From a checkpoint of a small transformer trained on Wikipedia: RMSNorm before each block.
Each number is 500 + 50 x the weight over the matrix's rms, rounded and kept within 0 to 999. Layers, rows and columns count from 0. Numbers have three digits each.

# layer 8 MLP down (transposed), 1280x320, rms 0.0322, rows 1061-1172, columns 0-39
420480500549560470465522592531462534577509500482466456446522537526490484509481567511492525480487487477468528545408522565
476470441451587507465458509437415462477468529417484396450508417524474497447545540436559445533530488488568483483565488523
502497506535463531548544445481498527442476456482554390523497476481473505489542490516542553523556417509506519496471499597
433485503435503431513470527522511540554427500646440617464448397566565511455464450492496455575441504462571516479503490511
484518398507488482548529454593522426619499491505531464477550467377493475477542439578473562513485429570500482499412556572
416438486508540528480488483519503533471478548506428496463508454533513456583478514539460514455540536489507520504511484506
448540451526504501580468470494483565462571472493530488534508529506457483457520453505471575536456484447519529470521423497
436488534509577451549524484545546451526411513501489499484473594456544404573445494511451492482492475484517517476501450514
506453481533490491492542581453472474466478435511557490461476532486524458546509510533402497476541496507508420473495470431
418649636455449446498580676497556488543492567479555450503567463449608425513483523529392484539529547545524463460533562504
445486516538594528534567506479469522479486483487462439488562479473371515523369538528523523507521500448536463474561365491
534557460474483505473561425490564466454525547495511484537513566557497516524437469465485508529517465466518539488496394488
423455514540504478522470550460481514509520523523454464446485405516577494507474411509580516471410500593497528510602558499
491515478548483458558482618530444541450430516571528465500458538506519566475503476414584475468488511445512474507439498550
444473566533565424448459481516495568557517509453490514457514527488535488493477478477531547511479492527485486486451492532
502587555491506446463563507524491513458411552470493494517512589540506561428507519519368507567496538445532508496498523491
496501471534474520511441546499584521499539489523529501470384420510516532485539390514492475583464572421496501449499593514
486505484522487540479522398438437528530468445497391479477434527501512486481413411539503444472493543554528495487549498551
433485499413539583487464599486510512389608589485543481533479451558603350468499485459415419585613576391491473466544505522
519490460476463461458420512501455516482482513463489544459490463560524394471551463483570411526447481536553507443578480442
470474458442518473471492478512530629487482464500444568616415506440482543581557495533587410436469393549536459509445503457
503481467472485462486546523431470430456435491503555477518513517579480495520523515558501401511487565587382527535492496483
503425512534466549500517493529502450505439438436501485553534520440525502561531643542558411481449518521437479508484549481
494520517522541551503460532454550521481556478503544422458528532540487498528512488472472524545485468493550570514572481491
448499557546526491536426527551425518433453527522525474562572576461512481454442563503550533529465496550473380541517485455
395564548444553498430486468533521542541474639456582468533427554404540525523511520480420573471459520471561501514448475524
470525446461425394501458449571461453473488424491500489485513567477515522536523551525537533462509449453446569562488452535
427472539455517543547601511744578550535509519464455494436585490495453510523420565543460500614517498405485592400467549507
517543564459557535516512558486516457548497489457604470430534470497550508533428574583472474461506551539562485415494576430
496581514565497474463483430560503527481541495583565548532530476497503486526499536488533501488461440534395528527461580483
484418526455506488425508529524528607522506510504518406576588470444605480540474477479487583513471555474513540496476452483
404604550541552530456529550509547484483491502461480536498464531504503429572479454457470461575488535541482434553518404605
467499615506570499467524414381562461562514483495516450464562498476565600591475520576525388487525445481473508532534461532
425545440466533480520493473450576503564499417444504624590590474497587443471566489471538547573428470440502549550391506465
483421520540581500577520461455471474544533428527534566517543479511491507484524516575483383536512514599537474468559514482
493522507512527534530555525582589507451530455475528505434474469533545570516577460488437559485520572442443523475495522493
540541499620523494485473468492460390510546552551541401390552543495479446579681562586597494521521434543532589391560663459
459499482500572461573521473513458399477503571489475460503537482338520488589526539443490494479538516504493509479430521496
565552457404466488538485477545451461547491472497581452502480465496518561560522520490528423409544464509572520497529467477
506641546576547460538494532506503446435427352512467548480465492463521580452536527475518447622521377484492544521472500554
520395488388429489481553452471479453373528551474483568532504532529517499549494519535454543518503473472466481504462516572
463526491444535409559505572518509494428454511491510472568543446560472575579523566537553564449571342429548534476506505490
531509528419490489457519517527616402532515570463510519431422487511460411547516547551538480490472348508546455526657515526
541515469485526563545532496441521494445505522526531501508551522494449460516442537558550463507542486481513477512475468539
509563483595493506501454508501480495460464472520529584453549495518421535584485516506532507466550516480480527497503504529
491490505498493561518547503503555548502503484489465552512553515484503516415543474440562616526553563484541461561500485603
419476549449508494449487496488525507495494497524468568543468448497471509501656471476496497552532524548504468495489511544
549472541465480532451506372517466472499453525482475481524443544537406520497473469504523512505471602439417532565575473522
534502499494489549523548497533495473520503492479569484538498518503519469546557523412580528522485521477587479541445498474
470469519440509471495530493466440541516558548465565479440549502555546518521488532463477512485519540511454471475563470552
490508580517590486566478637530487476564578538429483497500492506574557453531604450554456442530481533556423404521581522509
466428469478460500554530430508474481512512472410517513468536526460426467584529492575582444486499429338474584553555444491
485450503535460506474559584536522528559496494493562436518538579589539531444525507586598522437576440462539435514562504436
473442545488423494514500497495503525417503488451527597493488422483515507422581512486563518500488500526527500468460355454
489566530523487419455552473486454596516551496555526509461534556475576444418497470483477464469519552562539486563471488416
585581522564548569447512508456432496527500526521465474443510494569419528619380544565477487477517478509495462472486556485
463560584444544455516526569520481467480473548591491522507472512497551467505559500414441512534405559452523448540510473446
443526516546512513498523522523498490586433480571454459456495461470544472471521565490490492563578477427522505480433521609
487440551510477472510509621512486574474562506493571539507468541500500555582505487466539482464523518426527487497521414487
575384516443501531513491497465507474473523490442539509473547407548501447493533523510546478533502458470552554456496538462
455375539419442570539548543455475573471395519425576362566495576459489532563488491496527463478497407459462450511477540516
552555548467528521509518521576531590534518581518556359486458535524490507573585426442529475598472408518435375492485489520
522570495498526535566428569506625595466511491557543464498542574540536482628402465532529448602562456485536486558780489547
649474451414401544408445562503482452446447518423528597543553507424566578480403530467465478513497614447498497443567584474
434555482553507476544521507497517451502487486413475469507463424491584509509547462500451455548482503572527462518543570410
460470421550497438516440488574452443556513516590475391425439544448461548483488532451491566458451468566550557445603502577
489437585497456598576443449545546555489465501439557453600487507537470443584496499445553500461485475486409537567547582449
570489435571496486556500523475507548488485510417458429528439530543472493492434495515502455406495508533443567482602541504
507569557506593524540642560513517543470561532554567353535567589536514392544473569583515558479508400435501544420562497460
500577451484524494523474546387401538484481449543497570523311464560548477567536521512481488471596452509544501460553480549
514573591514641528494405435489525442576574424494418538465436475488427516439434485375433503528481486505475415464573462536
540533489464471546457489502511464492423563532411570520491454521445494475537435494559490460518569559479514548473526554439
404574469513505510520500501555553559505538430537515487486495453480544511566464482448464477525527525500488465504453523576
465494459465448489451577565529561435538426572536553437491541588511485562526469452482391362481418502507483496455426501433
424499530461627496584473514527513520489426432438458495447551577334474507452564502539444500507480506561497488484456539422
569522444456441569533555459453422504457516541484525486414471453454569585545470512555464488520496390428444513503507497477
458506532496539560519494521490534512469489503417515516546508495507513545560497541484456492535460469520495437681531486475
437527454455507519506445490535497576557458472548414620474457403546507584461514527356531538507430468436578584509484573499
510535495539533491454443472533495516527611429468498562520514501591478428464498447527469552475505526602486409489507505483
442496556512529428544513582538537385470481504456454561405436461434550494586523520455452540485562464534520452551494402463
532575531561490473518495518573490457515549469454500500471451417440524555545457476452481542530506435549492429439543482479
562370490512449559428382461473482490495433475532511545514529441557520528415407576511571567494461528491639508510488526479
464492530501460505492484546498529497516513486549512495514523454513465450572510447457447463504504456577490470515523477514
602426485545496484484484438459490552507616599541587467539484513447518517518434486485456538479553519483547510503496544428
517448521547506378523542472574505531523555487487449427566518525443494476419459451550506530502517507454586547447464408519
498532564427535518520521585546532426463533534486475495460524561488528493500570442432649499546507448430537404561436518461
508524632503472489500479411514585534465578595549552406476525612473564460507528532528555556478516431526509585509394528452
401440585494496355503536521571495551525500494507419458503591517541442596406506510447435557567471497523548487544470509388
529564483488485511504528482561528515544496541470505536523551522470439433491477515485482568493502535481445475505581376517
537673528493498474459480599492376519451535593488546431510492519460486611509454506488377512499451479571404469492574492465
490515581391442493572504564544555491552509544501487467517428567555556456649582547552547523557462528575511407494444501427
478459416564483564503429360614503574532539517508492565494472481442522534541453490416506506551516491448468530571491507602
531424496494438471489440450551474524431545451585575488501502514443440509525395539507556445443533453448472578520462454570
466552530540524429533475582495464550490485545378479410456511532551496529542460537451514605498549445449578491557516529417
511501521558515499509465654523442483453513496573488542509472493476436536491447515358484544515482565435509579508586450435
464602535492488477553493488485488486492472525420494462482497466483473479490484454475460539513495495499520432497509510481
444459474495476541536567535515574463505464450499517448647513536429500565547564410417539454442516506536426515523467417487
561509383478478480519572557497518440501460528574540471509495586460472471458517471459413513481568527502426462501515437488
487524550486504483467419503493472517462481503565430509570491453594450458407440452502493477580447550535534549530508491514
482492526463513525467534553488445506509457440458499495483475530477494558488493585499501540517473478483487446545497541529
540628364456578467482613456412427483451525442486553627495421472553486463513534495513469519479528479562474447564606531464
615547526488571486459489597551444483452485575452502448467497516437470553367463541497520487482507523440448451464519411465
549473525518527557477502435498515589475505483491402565544502523484561534504531510510495501518477518501520472461539490515
517503590490398471414525462446485401464588478606501495538474431446509565421537534525421526470511544514437426453463575513
543430467453425604590536453488483421570473439487431495536509463512574444491510543516550491476475584498492471532435473421
445460540470567508460498475474521469447471490480569464489585485516463529499474481515469516473546504460469463517590515456
557390523623519486492491449450463529472477511461412452529541469458493445462505489495475553390549562548491592467499469529
526509526418524549497510431467441534452493585419434517524455464471564398555519521422487555499455521455462478548610476518
511527529523517500557523497491525403475620472444483503461557561483441469607565528561562512471502586469458515548476548494
503505470527463498420515543558520484449491493436525458490521430495514545410491482488537563514488508512534483483508528536
512514463511421452484493448473548464485530481472559466454571445479484424494533493471490523509494502506456546523473527501
472427449525545488469479487478527481445453448527394528472516518422528467500475480488584545478483533635511528504497508536
# layer 8 MLP gate, 1280x320, rms 0.0369, rows 1062-1172, columns 0-39
488531577531463516542508488454535541433533568482539533479548560559534535542557401478526492458489534511411479556489431533
503528510480491466509504499499545482550506467548506439535522528476594491476577482520545507509500497571488556511439469612
545482506604471532515471449509556489550605481380504536467581557537471491548539462485521476450453518529412472492517607401
431472523485485432534576416512546522523454496503506491488487541448458420509495488574529473503463500447466470447438542448
478535591488522475465470528522516503482530463503442494471549478473400447519489505489539481523428461498489466528427507457
392482432575480506475497570381515486457522475586480485532439512519495537495518500579469492446503584552472534494552515562
547441402466505478534509565466555513494473430471453404495573514438560459513485471495479526530418526478464509482428568562
502535571501446489527478498481524453519435373554432561464423534467481532539491502470511515479508484476462382458437445366
566471552572615356546460545489492438470554512554433457519508492581465610374542520446461522468471574553495525475480502464
455450501507490450471433641525534444490494507511445507454379429412500633466447598475509550427575503483531496576552492520
468475514381537411495541531544583475472465503478482543532510476453507539469514503506480494541566543471491494494570476503
508445546640473467515503515502496463501520569469532499478491417491493469478419411541547552474491468590542448509502447469
473515439480497477489492528489517465465466497480547531496641475532476459524460519445469540478506511493514504485563538534
522525453531555562524506503484549524485617476496512444446468459459495540471490527441493450525578568542546514547587463458
544410388422439544547521512478592558525504527529517473494405511418618412502489461550550445488539519519579479474527488523
462461453549558550462461471468531444537468540409549480473459450437510576503488486488469462522584429483542458514464448570
521529453517489485547453399529424588558494512559546511553473568521434442564556514507490491457519535377497446478532440471
487468495584467447521565538465515465645406522615426533500456501450390578541512545511535523416493414547509573493328461479
411463477544494465483516479385485524430478470490580523513427413584524538447503534445541451502582545487627485527563500477
479509485546488517458424470464492389557486488511478493495475411583566531481485529560559552521510432520507505512544446553
482534545554420492479453477460566506473491540427471608550539479461533348505423547498442439435516516527517482526559498527
493459519537452563490485440487541466440517485467463522505553502486529444485500569511501422477431534580503469535465596455
401476469469449455449474559494500540452444493485521597493489475385511515470552485563504443544555535497480431479473494472
551536441513439395463464481403488453509439551524502572475484473495565466479577474464539586563581429507574529523479490531
562506512543465434494397505389491518592474403520490487505490543509515474478380535470499555500538489460487483525543400535
441484514536507423541493520596577502385514521442485509474511497477498484537490522550539525515484465556541542557472521482
359441578417527453514469496618559527525423469486492465423547477559402513478427565479510469568495603403539575492475593574
604496555457359523434459504442554526424493487450426529487552477461452573449579425558517541475443464331526466507529533507
536457507444514507516373509485501474501514574496482448472465503540545537456548476437491579477440499415494625490440528548
465522516435542512539494505428533508537447427491498430499471509478522432546397390426481474434463473516596552558491434544
531308452492480552417433370462408614488492537501510542563559493589568531626483415559513464499532544502448409502522541490
617519464543460526572417495572410476387451559519513493497391463531394465418568495497481578438444578453546519502470517597
533453456566551456451505588477453458501451522467504407431509528537569609421524555471505481398501531547562441481624506515
499549403518452425555452527461568488516520494528495478483566461469456433510523472519450487500450500521547509495482489500
502498539461545505545539566532599502492483492449521506485533491532500450457522499453501455477573513436526506488473466422
513432515286461521469484530523441673551404506427511600575516473487560490411399377537408528427594566439446497558399393506
458429577391508480492534561497393523495446520451460500490504428453519482663591462410536563479506566541587582565385406636
560438522468530509543456518506411579451472466476493469494456561539392522506541435536431479419508431569422487511568553491
547384476419456540489487502468461522508534503489505565490525549513534398446419531502524534435522589512421489510523482441
541461441506480524507553494426479540495470545520461514469441538475539485543519471487415522535473457421462569538555455413
481447558485466550449525543527453525578478446476461511437457521453425416508555522557515395599474542473539421559506465462
588519405558482471447436543436397578488453474557518503518553438492440590505454539510392549538539500511364514438478471498
468492553494486489550492532467577463506443583487532480469509430556496610450483511458476544511551514530502517516453438579
478466451495511475498471510526510540474567499453495525471480492469547497525457504493465528550521485515543502502522492520
499473498489530511549647502433493522434536533484521490517597590541586490536504474509508479530503567571527523510591438467
431469570355463452523468468484499486444467539499474511544485455533574524493501495566570511491467561471505586514422516537
554461538500540537386495458573508489536441479483498446431509535497474498475461497524489523470444569365319511530536531498
474571468488481474564480559552440485491443464489518406512512502519411516548503459523460548526482496509446553476502511529
488558498531445467457440506451472493450488508465498497489552451533522472472546518500484481482503532518524503493509514529
507499496563509440419660458573541477517449441584499684482545543368504490490464464392516509443525529434502556489467432573
524420448560446493588560463568557546535506472456557406486573639485431476611509525539466450419437419444454549525486456416
476553433604448471483469608552567528557414400557497391487562489574597530416521547562505605453646550514561475479530562526
547527422515464556458518545460497426565474452605467496568490445496507467535463447478443534592529516544521473516550519498
593408479492537580559405452480499432440519568437463431475462472509489538519473511571503466521502501461457575514518413529
506530554497450542525529499491393487460539432466462480477576549544498552582429463542558547451525461452463457482523520529
394465473521436600492451523438558572484528512483468531434495505469601502546458469531489511539481479516479550442485544509
570501536519544492460392533505546513469558435460515407465491504571475529457506559517518529513533514492470509501545614445
432521495491559519439513553548576485525515506486430470511454460507575518488446525479462611552474560504494449506496543565
425471493413546437511517422529481509584601491485503581493537504552518534455491451434480502568496521444484521517555499474
640444489464443434497479475507487467511401613533593559563422512536494448556442401524464417498487515547535465483474460513
522558430508563559478501520445372477525464440519445478539474509524480473505571505584506474383493550362550578447500450490
578462534489575523445358471487476580445503561517519502551447467558490494582472451415578486553453502382458577518647463477
348566439462516474429558488422501510550503522516484477563496535496483426426480417418481516468510568460468551499295417494
541450549489524553505470525532463553448541501499540464555505544509473504509476464522535490490525448560420460485520497482
480409433543425496554422517557437538425461485534433507467473409483502559567504516431567502422518478599497527520503505526
428443593589475528468579379492391434417513512361438436533537408622430471474521511452484498394491518508458536607438498502
488477453542455465487516464535528573520451535403512475511481489492528524525541478535540441475495471544527503489510481486
570382404470409461411443485466447465424431604465458544532441411456488507553554512564543338517475504577407601558450507536
546486557501514559495513483600574391485532511441602475482614496513492456535474507564540453414479568553378422529533403471
543560545461531489463444578448471564555455523565521556466524438605394467552472421551460454493481472521530495532458589511
503510597592536429504532476555457497595401495545490460454516482603478523419520556480519484491477476507482433566528474448
526587429541565484474504517464453563430583414512499526493427403485466517515446480442489462480547522511436468483499478608
558496440517389431496561499424484469546376565531503361529524558555529523496430407475429432590413636538608477454435446468
470506459525434583443466437471515424521530544545519486481396480586449549563475532495508429481513524465501533523523451605
522520558509590474400477537597531478508451493514486570502484485513374457436588570439520475473556582583523518570509528574
457555449593526468495543569436499432508438475548438414507439511363615408427509558489495436518548529402572544453479440522
484513572457561585572515541566508475378469470578507556540499568528423582508457487439565509478539494425501520556483464525
503488539466444539433546487412537548509423519478523444514496424470476526558535502465445481570469518511483522493469476466
482439366549521588508527417515443555579555519545581500533519558534496589417591435487545401537468517495377482536462376448
486483517444575457570440601458512501452584474483500513571392442584487445503484545520549447539542496542542552492468510514
510326487394436569465388469556505549428499578474439538453540342478576532466370464468487530458455539466535526519434590489
527508431539525571494500525432550465455551486548486476409491579504561547470476506497555505487499482451497522461468533482
529461550445485449453500552481541489493554609519512531548510508579583449537472401504516495550462530539471566469459452444
446488553480448365547532508479514561553462521546443460505452501483517453548500413472555517465453488471531553448410428501
541489602535587532466510531472548540479536497462460523507525504471528601595597451483484492563456460399418434551370453440
602548593517413522470455488474667391537497493551509533428545504411590638526525471475591584469483341565423432532447398510
500606509507471577472541511561518394370465508485521447482360459511425534437457436609509447451485574416509432576360610588
447474547443472578604610509497486552535497506531436521470509519546492423523481418549457554572504507455469598488524511523
425552497552462454444439377555542511618433528580503576508570453443592405510484479634614475443538472498595499460567609501
533535447576497524465348524542543474408503513471499511454497370442551504418446569466450572461485525530506537503435541455
582478383558420486474499504610509460520499477560520477414503508426585579509481603496540595534560453427428591534480535500
543511559528411558506445543511481432426478450514539501480517505566446482528426527516501440479519399460512458482500488566
406571507449440509380499401574537507468519508512554531486564404467555459540520478599470388598427557551479538497441584478
459500553618505504449439504425512442529491462561583554398433482469516441546521586436474518476445469507514590516523515542
449468431523540489462479482474582471518452571533450438484490506542461482510511550486513429499441523529565536503507442460
435482497502445549520558565511540455501409508412479397537501426566553522526497530463494474506501503513425453516466452436
510504454541453422499513501481477522501525569465487458481550500557525474478452478519442475442521538577501502503500500491
512508510490516461535514465466472548479469554547522565503406476458531429456512501398452526523565523487526506541542502530
506456477412529593547490492522476501453559455480492470522499584454469451484535512479556486482532427477469502517549452483
601512438424509488456544441468396521469530527445490536484421557570541559573604482563424487514567475567455468570492484446
373479520483515508501549475440536523614523454580515510476466522582461384544453481518505453597553526521543541498474413448
528502524560532502490514471514541522522491433436442481444431486573470483481532429503479593508538492463601493498548518491
517466424533465483559490453619550485473461632490479516514482414468555460546508499433486453504567464532503571539570418458
488399481480478543569525529485443453556426439443426465470517546430608487492556553526537459526481511532494468475538572405
542480543488631460509496480511463544518550485538491529468574464512555411597528478502534579529568564461530529480536541450
400471581549436426609504419446463469487513443488539491463592544478542472498501575569478592476445417507557454560486472502
474428466531440471512618550480547431511518433562510490563483536553445492476411538590473443534554513469498554536506466470
553450501494479481560434550469533556530539464441406408531448503509453384503423403423462463452437546465511561476450482548
456477413511570552452506542544540597480467446471471462467495495608504504565510443513495491519547457473506448533498545468
541502425542524588581455496519505486459504342557503431496549500491481465494462501489509512459497424538434495500474544478
491467410437414478491499504591503524493492419485433515561491485471540439511500576546521517409560603499468537481460512517
# layer 8 MLP up, 1280x320, rms 0.0362, rows 1062-1172, columns 0-39
569552521388387496432497484509463439516439505590568504538513461365513479422534555549545529586491473450529492481399483476
568487452525489545464471475450444491510499511519536575498550518481442582412522518463486481510450501544437570482531528481
529513479621428563529571507449532481507512542357452459507458630504467468437495508479559428556546543506459423536525564486
484561514481456466352469458499418568465500500429470582479472502631635552482450452492537551602531456493526605523494478514
492491564525489549486511524507471524462474429429508518486483472521569494490467499444553473480596506565500509463516517518
465483477459454498506499542582468469545512477551434465553412476514452539440552477613483503486460571449510575464435499479
534563460381532502508454518430486454622559508531403462548494481524500484455536405407473500565462584582503463442382538509
580501608446519536420409484464483563415536550458458511487461446561480576540420480552500557484475579438427453540432459504
503554467436433606561501518410550511621552429479489490475547516399365464503541441542574554484493465485618519490488512461
570488518483505488560476512526564424505562540504464530412466475483472577475523620439474579396497500417601488477520465488
576466447435513492472532550484521528561538434489499483502502486485517508522501421469530467494481501538507452453492540433
471457429450499574532522538479469510568534476538493520493472452518451475571488444453553517543484532492478476553535580487
498512507502563507540487468482476502581520497502503470476459519444458494534437526552485572435524529458500475510455497468
477551498485567471444523500553520518563536501590526592457475499486493492537503522548547486472516493484412527499515545485
441486511435503511462507452520472513465368471440483485513486583485538544515522532519447474502474486473501458469479533534
497538515553535495551450510503541532493492474531441419516527566503456531476545512462565472505568477482604479456490518540
461541584515608373434479548472575459539494596516508575510520522522480581464415511428484536492466568535443481478484486536
552507544581624607625582515526454524531430459616470557474571532425523518460522462350463519561396310503444460315479457478
443483494444481508455492491523460480503474556522493567519533419490493436431536543544498527476523446499408458546457484514
463520513513481525531495444435461480516440557468474562503547448516627582506472457526546504543507461487539480440488498512
423523480496511439506410427438496453563514474556489467440428594486435546521535523458557550543474503445471533480535514447
427486519488505425532434452461547517502475448490526444481524497578521432509501554490553560456515479479592537509499530481
527480493509508361546547479537476510568404522476504513528475531534444560481487469459512480445553464556476416479508559469
592507434472529517458549550500526508519496574434485612492510485430500470506482468497466487526520472431445523466507625651
460526478410600582453594561620579531531412632468498529599449596500441440534511560527481517439536441503533514528503465527
570438555481579470485535549402478438472570437524492404425473513434539537513524500490541600544539545549520460474485526511
466444460439531421541429591497512587599553551538462491535567462588556510485385403459480640494530588606592474464501522569
539545562594491503454498531484498429509475597374543505520468473529453584535498455552549477464554534379422460462474424439
472498512463502507505437481456435502512458641468511542647555561547534502473485499543559514461544453430577523463491456566
472522480509455502407533460523471580479458546424436408597527475446591388523461411491510535472453506443481551512502396503
395461597577501534481505480498470466404509461605408383422493392591605490430462541453430513530478489577573456465485546527
581503534494584455510578485475495511497528472481492441469513501565456568511573453534515435551479494502471528484439534561
463487520446622474524539548498575498537488468504497483446500543438536502463501492499423610473507433501436542454546506491
490562527452504492548480456554529514462495451497502474454509365459421424492548491491439464400433541503546480513552586504
560536452583507557559473480424464459377434479486551510436449502600462579559513533495512544479497499540571512494506550460
595474534399594540575552412550523424644533480516532579527604503425445410445496380473450583523352479508444408412548430345
416486502437590565628573491497460490454538561433422565542554471379540475562485600432472442464551527471461566487499553509
529551481447474447493542505502538558536428507531549452502565498549490486503482487545536446502516491490581499498538546524
571512562501493572478543401562598533530441515551456513405558618465505456399524506530458495608504530487487525462487415400
534483466542510506440400560561445533576511475418608462484552418486478555486496461494550478484491564542541484480528526501
502489607472519549496574519536467572532492340453510471433496540515372544476546531558514448473476398481457420507548454474
432510641438614566493540506525467498621432521529505558515512521477526490555500512506504479490510495464544547544520474561
537491508544536493455480534458475490550539522549491476541516548459456520545534513520537502433539526557523537457496493461
462456547473574529474416495535514500434497507530505603455508538542485550566469509509489447455515452474510504523513496482
542541531574439492451494529446543492469520435546458348441514476446515509564429487449505549601502409441528599563533573531
471477493552531412478513528479483471551547521545465494544432476529446459509569459466464543537551557515560469496502574506
513540437423414601435534596527518533422550440460447457425420497522404510516510510390411441530469519495447455524504489478
465487509454513487503483510533523550425481501474484453420435459568507493509488524535473473468520513548486556463533525472
471492514539467498488481482500495540480530452424524525463556471507521524516551549559430448455531579529484448525500517514
516503511491564569556459562486503507329457426467511319545481537527438533491541576579457459413528444485395432495512511434
521418567488469459593366496478496510415497454549473548565614452550484401594391436445544504501453632532510432589513498506
460446501455475512493435536389523456474590524526477489506590436443442514489446469403522487394463617555558477481420556584
568458466542505572469467538470551562473455462413535551473599451550430561525484501475542511599499428515543465491520380461
542546583557537471573523576509588474604445569561623611451506437518530503468538616569531460354623510518507426491484465505
525442521497510590514510542498546517370472452476458533464510538525478536412517523495612519464473410552440515532504458509
501529549441545574500538431478488576512442424482508490537566614519424561482553551485575449485557542559536505509467497451
556529448468464504466524529536472501448503494378506524548447510508462492511492460478577558486474476584460484530533467421
479517499627532543480485484513518492460529491479529535526509512446488537432525491473605472521441522509518475539531478491
505444530470488470465427436490459531376500500564536433544593485446508441531555577419535528431532500455524556521458470509
513516467472516573471562520546519480527521537487568440448428505482542550562472462499577566502386486446465519542456446535
431605589545573530518538515551467452501508503504493476561531541520406537488543520572523558464441508443517457426522400482
449488431459440503514504505479638458493568514457470393477545519605538430600513527541512474529481443580518538548524426618
610480494457485629478426485469469541470492485424578538521485479442494506402398512455451457573506507559484486463546503464
430473526498547533464489510454520584500559476539532521477537485472581520500483527561470566468472481532544523490487485474
415528546478591480424489504496445459547489459506559454538467535598479460430483525542478497476566442460570552527535566578
519469553535525545518464513482449572504529449373546463603528504538580462527441474449510447503395570517386493494565566443
459481498499450495467560542410461549424550465582544536511436508474416534496478442481461551488519545509411459528430441527
568433479440485457530519369493589455469563583487523495539492484428477436542606454438597409521407441638441556413489485449
604613544549603489522513465572486487531539408583624603485433606446438541517517452547494529485514521483425471378536345497
521534587522543496446546517469556565534439523579519490550439432556525472465469515440424506548523564521547410538464520513
564547463448452530496456506441512454512447485511456514479496555544459525498463531500520557549439518500499445510490541479
400562522469517553440527512542537482504524436493525457489516483566533540467547487525484479533494512472446592598467505501
537424318463496468449549492508559403529476561577489505479519640463516515455441490468471499482482542478467450504505557465
457536480470510512418548481515535447547362439488501553418513483458520489481552481575503445528472449448420454463475447527
575538532514532516421487477534483487497508503521484501526568500534500510468521596465458508487451489480505558460500504541
530516467538526486509525505566519533482527496451494479503500545684437611557449520497509574496498515604501493505578511462
459530423461469483483473494510391505552538436428499533479449381536540579534524489488466508455531526476543604491526531497
509541428545518518463503457439518534501500474506578504531494480508426497535514503547493457575560483484444538484491423524
514505515482417470503573450458566481452395476582447531448461455432475466598482553605532520477530529408594486526538539453
556538539526494510472535493539489509512482587527525560547539526504526552508352509470461557560421519479487497489532515470
453598515471561495492471503393481455506511505392523498497418475563476543506490564515524450457549430461650560545608531555
536510477473560604558502523478481466509500488505519530525544550489514633508532534515468562513507450528509532496535478473
383454535586526431531494458469435473450501486515560584561511474514499504518489527474468422524458511496533490512481476491
484527502580525506465543434471515555476520516474484536562522427465443425417371462427473509496553585461529547510460453369
522449393471494429518450463479369531453608564500582492453470492550565532455471604530618528481615529548538489564501534438
600405469416440446563389477434461480444415540423485439459506356473542521488472490545588361443416583439458481548471490565
536517544468561473578451507572544541520519417497421474453583490536423540514552485424485557516545372565496440512477424406
504520559506485554415502550461462554481485539471543535407410518516487466535514522495459496594525497565540501480441489458
544578472544474548520498421598482501532545465480594531436547548463585521478525473575498511498485488537522480410508499495
491490476573475417544387511572543448564501557557593472414492450492551644518508509462426532430422435479451480452425605495
431453488408488500526447502455394471454533574507432490583500510566423494542495401511508445549482608514520504533440510475
464546468560544514510466488447508524453548544403414455637479547535506449477486474400528427536404499468464492523552469472
518571612455527525512580434551445514460431408503466509482580516575431553377586524485447427569575402586476437446502527483
571554474431528507494423487536451553384556569489430398550487529571592472431567499441548501566454543458500547532475488425
537554494501545452457479525445534503458525457419482445452438477441493525466507440455444457524500478576472522525511534501
498514414509547433466464465440405497583461471467417534511481532475449455503486457401460453612474537529426487523457509527
516525523529502465487559481506392581532481415477535511523453471507533531507537519483516500545503497509511538519532496498
491505555453518448514482538458525491488435449573433545440461466545475525518528494599497479446519531532498532486526434633
495538483492549506474439540602584558521441553469539517480483506538490505523536470506515449452522477499483495495501546457
345428484545435480436397617499552451570422472561456463454537453489417381587464631411461545538475546366480545522430605511
520510511583505537563533474614561536562502527517460517491537426484439470489581583536472508477611616494643464463615453508
542547500538457485471456545512499517456485491544370497542509469490465496504507440523424495512520438482583525465517475476
545540583510431483516460450621511508437481551469524488487488455400553521471513465517451477537495432581480519428511451541
498455543516528525541553549421500455484445535544583425559428400592557430536443492456581495464513514462498512580466488523
489491460547488539562493536531589484533497543512591455505436486547444421579459479514510360405419452525481509495464470445
457449487489536502554474487489496468466445552450496521486531548493518519520485562523608522421555525521500532486526476575
478536445462557491430506458439487511504428527423520547534516465528631430481508508485449565535637506490548545529648468530
472482486566513490562405519554509509497542495567575520544537561488495534583526519588509458432513520543431453506521584518
504499533566501494517553557576518463409430583530470538539470432522479492511448465576555412541512494512452463536533442493
509429510440535604542579593528418453552502492558411539503508559523518501499497520516499462467488532520487475512591449552
487535449470587513490477542483492530457530549500454383472509574445498590474479422504549467489510575544523492482472540564